Part of a small language model's weights.
Size: 12 layers, 4 heads of 64, MLP 1024 squared ReLU.
Training: a variant of Muon for these matrices, 760M tokens.
Each number is 500 + 25 x the weight over its row's rms, rounded and kept within 0 to 999. Layers, rows and columns count from 0. Numbers have three digits each. The size before them is the row's rms in percent of the matrix's.

# up: layer 2 MLP up, 1024x256, rms 0.172, rows 951-1023, columns 0-63
# down: layer 2 MLP down (transposed), 1024x256, rms 0.0804, rows 951-1023, columns 0-63
up951 097:519468503522478527530486501517509479496498534506532476498500489529486499508502483497486525470471524481505486464488475493547456474506504506490494518506497528508478558492437478563489538504499495
down951 027:469489418545499495506475482506504489530463480475467479473487504499494524489517475538516502553522471462484492500511498510486536540497461511489517536534467521478490490538533525494501489487487465
up952 118:513515498476503497545485501504449515526528538494521505502529486506502465530467528467525469494545502495529510432472498479513447499495476492507507500508502495463438520507479505514469493499450501
down952 036:477488468510511470506481502483507504455473520492500459497456497496505497487475525523503498491509502485506491464482542573492508482489529517502542452482477481495531510484517493483462519511434517
up953 083:475520493509513507513520473543474478480536502478497502532466500486474503506520501536439532537544570478519503468459495516461515533528467495534537481484525504478504502480509516476481516450542545
down953 168:465456540538500514461511496546509500468517525482472527495517505529491533449507453456473537504478515500527516484502522498463525463522506488483516485508510501488469513536541507452536488476535495
up954 109:493496530513504493467512464503504508511528498494490495483503495526528515498486502494508524500534539521493504494511454518508447462440518502481510507543483505466462583488498485526479492525533532
down954 028:509477475516534502469513487492495522504494539528530514515474522517536502512487547515423488459518445482497494485504498520511476453540505509549496516470488502480514515525479491513507501513509486
up955 104:529468530487471545462506486554493518500566493520559487516522445472570500487520521487487468531511524490501511547526481521556485519477471532505509499489496488497499493498567515514498523539526554
down955 048:504517512489538480494534480485503502473457501524485535496503523517503519508475540475483492497477500520484472483491483558507528458504555486536476495481517474488489505498488517543542523453509528
up956 111:518500507443511471503497550466513483522524502495516475468486506483502455503521497504523488505472512555472490503507513537477526469452451488527498463504508534525465541498496533505486460493481485
down956 023:523482466488463509493502493537542500473495455488496483489482540494494522488480467518490500484497484485534455508538513503474469459487469517510479511523475508511495523475502487542462539540518464
up957 085:530540535505536499498522477497497520435441504460497484526491477496536471490487519547514513478494475516484488537525555472516490453474501520529512501527498471487483482494487483474478475451511492
down957 158:495470498486515469459477495487474461545499505508487477490487487515535496495496506554467541487480536521531463482507495511493528534511497481529480513513490505524540492483483528538457453544497514
up958 083:530481490462471480521548510519483492533502504493508500469519513523460501526504475493496500537482520499519493482515487478481494496466490482473496530482449489414479488515465518539502484464527496
down958 046:500499524486481471465535531451484538492506552540481503514505537476508515461519537496476483442493464520512529513516505490496506491511509512549535469517499494491504494481492547477496495529471513
up959 115:475541467476453512561481464494517429536549537505484501530525522479519522516516523472500475555505474548496486499540485523516490529494455487491506475494549503494510495495481494480476512453493506
down959 024:494471554535473506467496469477518514484541525513490544473511506486475506479516501562502509486508498520518495480481488478519514522509488538512477513482511492489525490570472498473506493498543463
up960 084:503536473487441505496530516517539474476523477508495497499516517516481492521489443481458516487486483466473520496508516495486522521524505487485502487494521477525502498467506490545495518469491491
down960 165:505485496530498438465466477485515498523533545491502480494465544523524488487516521539504500501521514477487507472497502490500503538463537534487485508511525487508503473495501486478556466480491471
up961 104:541505506532523436474456526517537503501512491505510489508471485473513500497490500495530516532494476467527541518466470534487447493483486507497492534491487488473535518498472485511460491507503532
down961 015:493499474527513475503521475480467494518530495504518493460491453519491496489521491472527490501515532525529453503499508477541524523536501530515477459507502461500552508461449487505480461530509487
up962 072:491478475490511495512536494488500463510518485490497465477481496463472474478476507461519500517503454494504500485548496517493483506469494475483533505495441490471519504514495474519500454484516495
down962 135:482529521491500477498519514523507570518486492453502501494471470520495506519542491527478498483512485512491492484489517538486475511543524505538501515502484473459472506478552460448507509555513460
up963 084:484496502542466510491490487478467520471498511470482526494523508491457560496544514487534516494488503535549503525484520479505486552522492516472497509511510538534464481475488515487494504460510459
down963 052:465508520543512488514501491555474518480472489506506516487518491542464516487476513515462507529539571469529542470536510551496482469483504500533498510462513470483506527480506484492478506507522519
up964 101:483485466513481506488502451492513528512546505537527515543523506550521503487507516504500494529479529494510486526466521460524515469538451548485492495501466527534479496511477475510473498498440478
down964 026:516522496492508568471480511513499465477536489513453494473484477479493469500528542481478473510518513481498493491531498512464478484466506515471533437490493467477499497488460503497533526506522483
up965 106:508494452509527535534524520520469495470521506492506525516515518511540481522522468486502543543479530517483472461483511501472511526531529470488514502510506508525517509516529532580537521512448492
down965 023:507491529488468505498516519489529517543484528456476462518497511514453510506516524515470519512512487486453529496507529548506474500542539496527451587478537529532527479510505503502483514486488542
up966 075:456556515450515457469520489501466513522532511466513519535523488490482498506547538528483513458496520535546466500475490531495475515491483512493505477499507483457519557534534520507472486441547518
down966 145:513461469537475502490506508492462488469508502469500529551452486516456526519472523517470482478503462484494494491490513555508471496496512468486498522488486488476523488486488489537510497522501476
up967 125:510502475483485483505483479517514527522533483526486488500491514447481439498493495464487522493483550490539554475509477507518459522512476525498503488482518477514506515454510506531507466462535528
down967 033:474528507510475492471493503504506485491489489469504559508466496499518551459484511461505475518485495452501457517470496483519487472520428489532481513472480491501519515459505495510523475512521526
up968 110:515475491528460515488514513447470510517541538538503512536495499458507478462525500470484495472526499487471506490457495491508543520513467539483487490485528535504500486511490501500558510494523479
down968 021:465487515499519502488505525524505512486455547504515514506516499516488546510520510531510515491536496440514491504477512471517516515479517490546485488490475478525506484484485512511472515521445486
up969 122:478504495472480505501489519534491477494533483481521514492494438563502529484554509519506528561483535480535484539497549506510523511492485482477509484499501541497483521521489493526470522495494485
down969 052:501505492476443520475508499527515522494483456497506501494511496452504516522495502498460476473484469494490500450506474462500497474496542500518446452492465501490457510436489517501478454527511500
up970 087:552494539453502510519537491506522491524481533479516508546496507458505491500454509498475506505519491503499482542504483461501560494505502539523488497474456488431530505485496484509502532492475529
down970 198:482439533540519492502492475493516495542493518486501479439511533524517517462455435510477516526516512491492483503488495478475480480505501498533507516509461542512481459498491514484486469498518498
up971 082:519504523503496495509490496485484466501507474464504494511428510489501534466487509480503511505505515550466453470537472517552581505531512498499470520474457511508475474489489482521519482533480521
down971 175:497471522460501515502516530481509566531536490483477520467446527538513502494511493518474498513515500524463532489489493557481492531484540475506513544496528474547502514488548513509543494491511509
up972 110:509506498481529517473566453489515514458499545486503503505474510472509505425477493528520517509517495499524485502489543493479448512473482477474524492448501507522464463492469513533477511511505495
down972 020:450519530503531502517514489472495485504486534531469482465499491499481499492559478499489488497491523508501484534479485490491505442554525540551451498479507483563478474508486511465488460491513506
up973 089:509552472517503502498537507557515521508562518487504557528431522518498515506488487481475476498498494527531493475510516501508472507502515523495488520478505491512503463544515507513515496435496493
down973 027:518476488470517450521525469465527495502498490498500518479505558504570545491502518505510542449484490463506487543487476513500523538526502507492472515503523488468550496503468504517507494480510511
up974 117:511506464467527492513497504510511507468537506515507458528507503542540519495513493460513524561447508510515532512524493489492486544509513495521492524493514531487498512481536523484530511462563500
down974 030:449513542510505511496473529513514493518495552517473501490521486503525536475498519494484516498529528525504507504465500463548473479507499513487494527493493487478502479530543472564542488522542487
up975 099:463498488496457521585498486511520531508524525552529519519515509464516484505515545518540497526481547494513511478496495481498496485501467510486498472474498519519480519511499474549483530485475537
down975 036:555470484499482514493542524495437501510495452477524475468482476488466500487515486519480517470498458511508525435499475521527508450519506478472503486485467500515506537498506500504453504533489514
up976 098:487493486506452448472487526518526508523504507522519504489501488486490521467526482484446507509517472484534500481487509502489500429515508567529490481500495452541483451507472528517492533526513503
down976 043:498485487491509520506435512532475504523512537462482523518523485495510543528501452432497467548479480475497499471513486509487531476511505497516487487505514488458491492498505489483506538517574492
up977 111:518530478468494480500482464504496475513494506495504512486503468495489440514541507508524510519510491480523528497557499458534486525494488471507530546491479506479486526491502523544479484488496491
down977 020:511450539475501523511526477515460536514513506506486519514518507565562541473490523463492478538531462535524464540483484476474495503501505445486494480487499454508501451484479468513482499499524520
up978 078:495556446504481473500462510516503502508495523519436473517500464486509483488509460481472469513486551509497476483464501432500520553553494512482467493494470507507493518504517485495518516473511511
down978 150:472506505492467499528517529524501473492453539413434513514508504508494477460442476449481510523524509501502504501471462515509478461491528514522503513485497550486535508536516502451497547494510466
up979 075:495523490519517474489515535537521488526475481523524496502512465504511522492515486527506546527502526496541473489451451487478507521526508518505497479505501511482452520494473525513531486468546517
down979 161:507458516489516511514514489497502484497505501475486530488525489508569519512509499480482488490477505437493503481467459498527483476526506510528496511482501511513511501476485476495479495476521497
up980 100:486510457505530486460491491515491503497576517500527504491534495477520546491464489467540509519491526484486529507536540451486491515541481502520528505545457511492521489497499473544496487519528511
down980 024:498497495503512473478514476474522551513497542484418519508487512472503500509502511502509474477483538519480506480504526508493453514443514480469442473502487441485502472481505493481503535522514467
up981 094:513511512488505514543529468518485465488477543511516495461524504516500495498476489571492474528493515491441513538523478510549513537521513468482524485531507510513502499472535505499530466463495526
down981 019:515479491513499449482494505445470560510479525526470516494511503507512529501529538494497488469489499510483454467511497449543495506540482499476542513564474461501497510471469516469555489499522452
up982 090:500503501492536529525461523462514482504534496492544510541522476496501501470486480476513505508548472486504470495499477495510537500519438500480475508469522494543495480496518473543496536446501511
down982 192:465477505475516507467478483534524498483484445467491480513488467510496539495527496503488456492560492538462506500493471501519484508500471482501476506508499496494507498523497493479503460509549501
up983 082:512503475500529489475505525484491482526491485511513525488504526511520504552495507492509493508509514531498500535454497496489490506515466531499532439519505527503532497460509467506498470497462474
down983 149:520476510499507509497543550477485501489491495500472501505532520512513517493495501514516532491490494492544479470507505537472496482529454487505475485564509549501501516505506498477522506485536519
up984 102:500527491481524503512512511467496518501505469488510516501529509478512458517564496521451467524479542514492541489531515497481505498483486479485480502509496451507513498518471508507552483502474524
down984 036:513517526490503489491501523495494515520530457513536532487469501525527459513434440477469452469509472481481467477500539526514463490494481467507518498511480509495531485542521503457504508524486444
up985 084:464520501469507508496461484498529499477510493492486546517509501504514534494544438536473529548521448505463512493480539491505480506508477520467531501494531479473447505489483498489515458466494463
down985 164:539518470475469477488472470475488524494572565505462511513504532500465515514512474483480512521502473512497489493525476547498495498503538483512516496471510527500498455455529497465501513516451494
up986 095:510527470477497530531482490505492532500489533513493474498493449497484513483497500497458529479491512481530474496520485451512466473514512526493489483552520488472498494495486495476446495513506512
down986 032:556503445549512476500500491500540566512543527482489489509494494541527533495515466515494515498500527492513533530505524508508501475465454514511533490454500510511485440482501480560540512471490530
up987 102:540516461484485547500437520478491506497493503477529460539469482451471486489484469521502540513462549543475512475519477469471534451507504494496489510485509496468528501482521540465494511474475497
down987 048:482475480522489500477507467464486510447518476522509499512499495561532517513485535496472497484477497519491460475497508456506463518529501467520548484525473486480506482553505461514487505479503493
up988 092:504498499489520493472495513503477531484518513479488541475534522486501491509521490488433558462516484542484485482512495489532480479497517544532491509505524542448445463480499496503490488481501473
down988 033:486536492481491480486531468502460528512482510508522522454508477459491497465519483488526463466502486529506496398543474518499489453523484529507533516485538505552493490505490498480503505511542506
up989 084:511498478491507493492505523534447499517497505528498460480515477467552561486536499486480526503462511482503503496505525515555491514507503499534507495497485494511467468494512479521486505501477519
down989 143:495519512497516505483475485501520515517468539451516512515519511487507482477483458439533525453496526520529470513513488475487520529514484513548483459519514544461532482549457480481507478498543519
up990 097:543538442510520494512518486505468490481496501500480475502506525487509515482514473499514524510496504460570491488539507501443468486444499533518445513504486490490438529508488515522460480482503510
down990 013:508497489462457466473463524498491486509457541510477540481473490462474570474568463457515516536504526483484526484497502526489536452564512499517512519508503462482442525470494539499473511532529494
up991 126:440575447477481556513462526498495506501512496529472472465483479504485497479450510505493501486491495487529501492502444487497500524495516495498468461519490510466468506500471545505479512461490473
down991 033:470495478501501537450483516487480516456525513466476486467510488515522503490514567517549522445507498457525464510538514493468524498464484500495493525495521517513541479507516497539527520503538528
up992 093:517512484500494461498484467518481497495528504435521483471513494542515494514499516513522512524480503476528521501503490485503524526516495514497519512494506478508485528491465512517534475492512521
down992 055:482490496530506512493524526524416517494514484475463480472467459503505529534480502461461530478493501489523500529495493476506483499481525492532521495523509522505454484490531514506472511525501494
up993 101:514496507455486525515474515487523458519493520504529521505484536520545519556492479519490479497495530562480501517511505500484505568525512461511503487494490528477502537513516495492470550489503505
down993 016:481486483499483483496478469533485511477509509504509525513501470494456528484465520507465490455497491537480524501490540460490534474527481485469519506493508480535528530528490508508483448516525509
up994 099:479472511495495487500461424526455490509512497490502492530470492496526471517488551436522442528509523484488499523499529536540482514458535480490491447467473502497479472523496466458510530489473509
down994 024:512490476535545524514526526498471469506487458549548531493524459496509489476502480481467509543504537508483473471530508524502524525506523467498504515486495474520536479464539489530493527502531478
up995 082:480534516514489499521529530511495515484525505498540516528448515476497487492504498463521460523513451506469489509482498492541543533486493498541530525523519525516509571505506546469465465498486455
down995 182:463466535510469516484502490521493499467523506509442508514503494501531530488514504454498498449505469474492510455505479525471480497486517475489520515483504523509539497500532504470494509479534488
up996 130:550502520497499518495492515514498480518487497450470450545471473513504531508454506507528531478441475489499528475524533536536513507504528527483482513473525466480476497505536499477513528468458515
down996 058:519488547487489540486556469485522500522537534539497485481505466529495502516511517499503501468506532491482567465492535530501500543466573492541505455528497510456489492535508486470489491529521513
up997 100:438514475493496507475501500492471486520504550479521478470507478475516470474461519498548502529437496511477524496464527535540470521554467497498492515492496530490500500528498483495496529534479516
down997 038:479528498484539485473497521479500511532541474496501527506552518451484504501465508517501476456538488483513494523452485499473499519467499498485473564519498524481516482509487487484513470542468484
up998 117:500537480488525503585496497553530502477490478504504526536457511456477480522489544529557489503497489491475522471517497513508466492492478483507527524511473526480509493462458518552484512498486485
down998 018:483521541470501525485552488474507477526480514444481528489503541489535483482514499531502504517518517511493528502502518513533480510496475521485500473503488487493548520509506472526519498521486528
up999 084:478517473522526462450511471488524506509473517508490548486540530454526520475475498529513484533541488518526489482506506494491516494566509445504545497490532514500466474526500483470500509510541518
down999 031:517504518472539493535489481488483447460480519520501477495539525540527513480486523524510513500508552469509517486521506527523463493521489533495504498476453471508533536474497529475483526523524509
up1000 094:504454519502504473543551503502503502485490501509556505523521525482485461517532515514515485472477506503514542500490568453565482521518499503495505485483488449514506448513506511513546519500458527
down1000 037:466491519476483491480474456498490496494483493475461500464522503510506484487508502542503523500505503564519456491472519514479493522475513476501488462491496499456514492536504466521458519513469504
up1001 119:539516513472499465495523536473510441516503525515513483529522495527516503492524539539505501473478529498499452492494539534494504531476523490552498474525492475491514499495534525512515516473491526
down1001 022:489510465509425531504491493516458517478509556475558547464516523518476495492500479524540483471536493492553538510460491511489451519488497482478504493516508455522503482498483503480462490509489499
up1002 093:489470441506504471515509475484524505490495464497522510487519508499538512496469505474474508484526495501524514459512575508506471504556497523485518497477453558546483481491554509507511468473478505
down1002 039:484511493509521476445506532473519562480516546494495515443504484536494504511479492490508474513522509525480537467504513521475475509452497501450493528502528495506520465528500486483469533496481476
up1003 079:465477507491517493494474499512515500519499471530472504522495472509509472538464504452499507519497517457477489523529530499525539551475494541503513521474491490491490495468506540511514495518462501
down1003 177:455507485510556502507509524484561546512515520431536480506513494539473497440483509501479475458491536448529534514486505516499504497506511530504491513532497492503511530505515484466527486487510473
up1004 081:490461504466517484518519497479508539510506474461533522490519494498502528539497535442470490502494501498484503484474520479504510510523457495480495507484531500471545493508452459462519480460496508
down1004 168:523446489476454492475526499518513510499475481496493498528527517532491518493483459498517468493519569490487494444527509493510471556529533516507535520513526501502532512495509515437540466485522522
up1005 120:488503468483488461492516518515485485506469492527512520515511530514518498493445506472531539520476503514510507548517487510489460559511493512498465521513479530487543517479548469480498515481470513
down1005 018:476516533490507526555493501509504506532504520493493492486487530504502492470485504524457460482472473469492455516491467467539442450457492501482523489490537511525511508487469507506519514484512464
up1006 086:529513488528507500519508473517521491502484485565520520452457494477489512482496486475513510511459511505515538467487533509491547467529455482502466485491464489533522478525490509537503514461531511
down1006 030:494484521539484528486491489510426473493501579492493527545558493513475531501517500461491507521535504481535508510475508490507512464548505535524517496504475494531538525465519579488472519502473478
up1007 105:539474475527522461532518544511491499513537492524509534547524506476504488503473509466520491514497524470513512484529457464509551526524520475500539459458546522511506510516508497494534521496490496
down1007 029:472526447501474448501490522531515516495488497499492523475464516494526513525485508490481551562566519525494478493463516492496496488518503499509524490503467487509526494538483533509488508545523523
up1008 123:504488487489502477480449503506514538512529527518508507475495482484528499562541503522482486552432512508478512491543483491489472507461459511503538460535472454485489492471465532536524510481491512
down1008 023:480451540482515484497498503513518490480433488537468535497510475516496507466484474543480514462474479501445508538488491480494502509512519486527484532495488511531507456497506488477470482502461458
up1009 094:511472507522458498514508489481488472546514504517496513504514514463502466526465537513504528497521481511484519500535513518516458478505491486462490473479518498524550505463477520485477477452485491
down1009 026:467479491447497493494463518531488460492487504504478526499499502527501499485488517518487490523459524531480525503513517519486522511545521496493477513455463545491490499457488502487525487509535537
up1010 102:494556517526443471479474479487513542495535521511477461508500505430521463494471518482538492500458499541518496495489510503515466463507504513509536495459507487525513495482470529535504514529484520
down1010 012:528511504485542481502521531485488515480511507483426476540501507509488524472499497470487467519461513488514505452464469502459521514492497490447495477489507466482491527471508451492498515510502498
up1011 084:484489483496480497468509516470486489534487518524480542517500473567485489455481528487506518487446551509531495562480513498477510523479514523504491485481490452534497492540523515509523561506464536
down1011 012:515445543521516503495485479521506480520526539475496547510452505506503497491479491495510484551495472490471511484478474486550476528484497499507484481450498504527528473545480562495498496516503493
up1012 102:455474516500476503507508494500525510490479471477475553522499472520495518484491489542524488521544489477479510506476449497480579495507464451506553462482501479517503485487475507498473505503474487
down1012 213:463495509484476500509504495492511487471525513469465469515514493572530533525510517480508482483516471443488456522500471456500546479546452502491523451476511492489466546488504522521517444491481472
up1013 087:555500488527545503488503515468495496505477507455541491465486527442452538470485507507520502505469510528507464533535535487501540505445464525474469499530513498485490545512508524486492488481449474
down1013 014:512498529490479474509440437502507490504484511484480507506504515502502521473486543504549458472499500492496477460489480538512483452498527531515528487465518506478492460499474501519464529493505477
up1014 086:492495524468485499476481571491527493527519475518533511496518521498486470526516488515509522563528535469475502500469506523492498507515475480435503485481484533507476462499469481494526528505553496
down1014 165:463489500484514519490466497490533512523495528511443528447546503503460460475467493485497502524495507505539532511510435526476512513499535466530483492516476471486519544506534497455510514482482472
up1015 107:520498514527443506545497457480557502510533540444513514521471474524509502494491555514505493494493580541505493530467519485542506539441468483512497501490520490495501492515507500495439500478495512
down1015 024:465513504495482526513498499522454500506501489478475511478457470517461518491486527538538521535535509543481497538503533474539546513514524499527460537480480537529492548479532504509474502538507488
up1016 111:495511503517523495503503510513464528494489508508534505477486486504532463512517560477528525485484476497475545491478500525500539534469494536500491486508504489488536501505445470525517538467472499
down1016 019:475499524469502472523498472517491494466501484546479546468470496519517522485507480499507467515506496485515475506509476489472533462478483506518479517493507435514454486450511485472526499564554492
up1017 088:492560478475497508517514504475487529500456484497524503483547515516509483476523493545520517500485525484492504519474499499493505490462483507528526489456536504524507533518548526495547505511520489
down1017 157:453546520505537501480524535476509502521515499508518513496503471552486475463456486545507505471484537476482510498484539509489512543540507458484505515473518493504502473489488485515507524478504560
up1018 087:495506480504529539488549479511514513492486450510441494455562508468496508535473536514462486553507498515496466489498519528496504513527496510517536475541502486520506535486447504511507548476470486
down1018 193:480466491468519520495502515492517467529487537509457459443521437515518517438494512450498457485517507503486468509476507528509533507506533514530475484522518522519547507478509475532557525464522501
up1019 080:480488492485546532483520480464476472488473495464486509516528493507510499479509534489519480478498521504519500505529464439507557523544531530490467455491528472524563500462527462503508476504493498
down1019 173:506475496514503503479518484499541528493455503455472529498486499547530519487515490465495520496485452516491539456539475457530463505495510534488490505536528497490497523459538479509522494454469491
up1020 103:534480480509508478521503488535505525488525533513505573509508453494517489492510521488503482492544524506496509508499453501505444508488506507481545477500481501483514490546525534501497522480468503
down1020 039:466470473467499465536511488490475497519500487508506506497509475461489541474466483534460464510542507529463469481557491478489509517461514490517520490526508502526537507482539485500487466523527512
up1021 121:485505487499523545541525491440491532505509471533520494499524536482486485512496524450513505527503457473545542559504538505520549501517525499504486495468514506530478466479522489486467506478466533
down1021 015:483493477549502497486510486516524524475489526512462493474476461517476473532517525492475505504523497505530524502484505473511517451504487550550480503487470483494504481513536523461540527525450509
up1022 064:489477497499508486497493526506517466503523483475517503497540531535517472485479485481468499491481521430460462515556510501503520520489494501473475507542526465497524529491484560522490497460516508
down1022 179:503467528504491494504507472499471490522509545495497482516527548493488515471560486489484484447494565470448530465505500524501510504502492482487536489515510473484494503441512480496522495509512462
up1023 103:513468502516468518477529522491489478487521501487492535472475500520483461512537507542534482539529475509516489507504514491496497522481479506493460504526519477458500511511534493513482518493523504
down1023 021:513508464470495459502538472477507484496494467514470475462496510476501493519520527515468497478480478530520430485482488494500431478478513519517510496478523519483498525507506519492493541498481505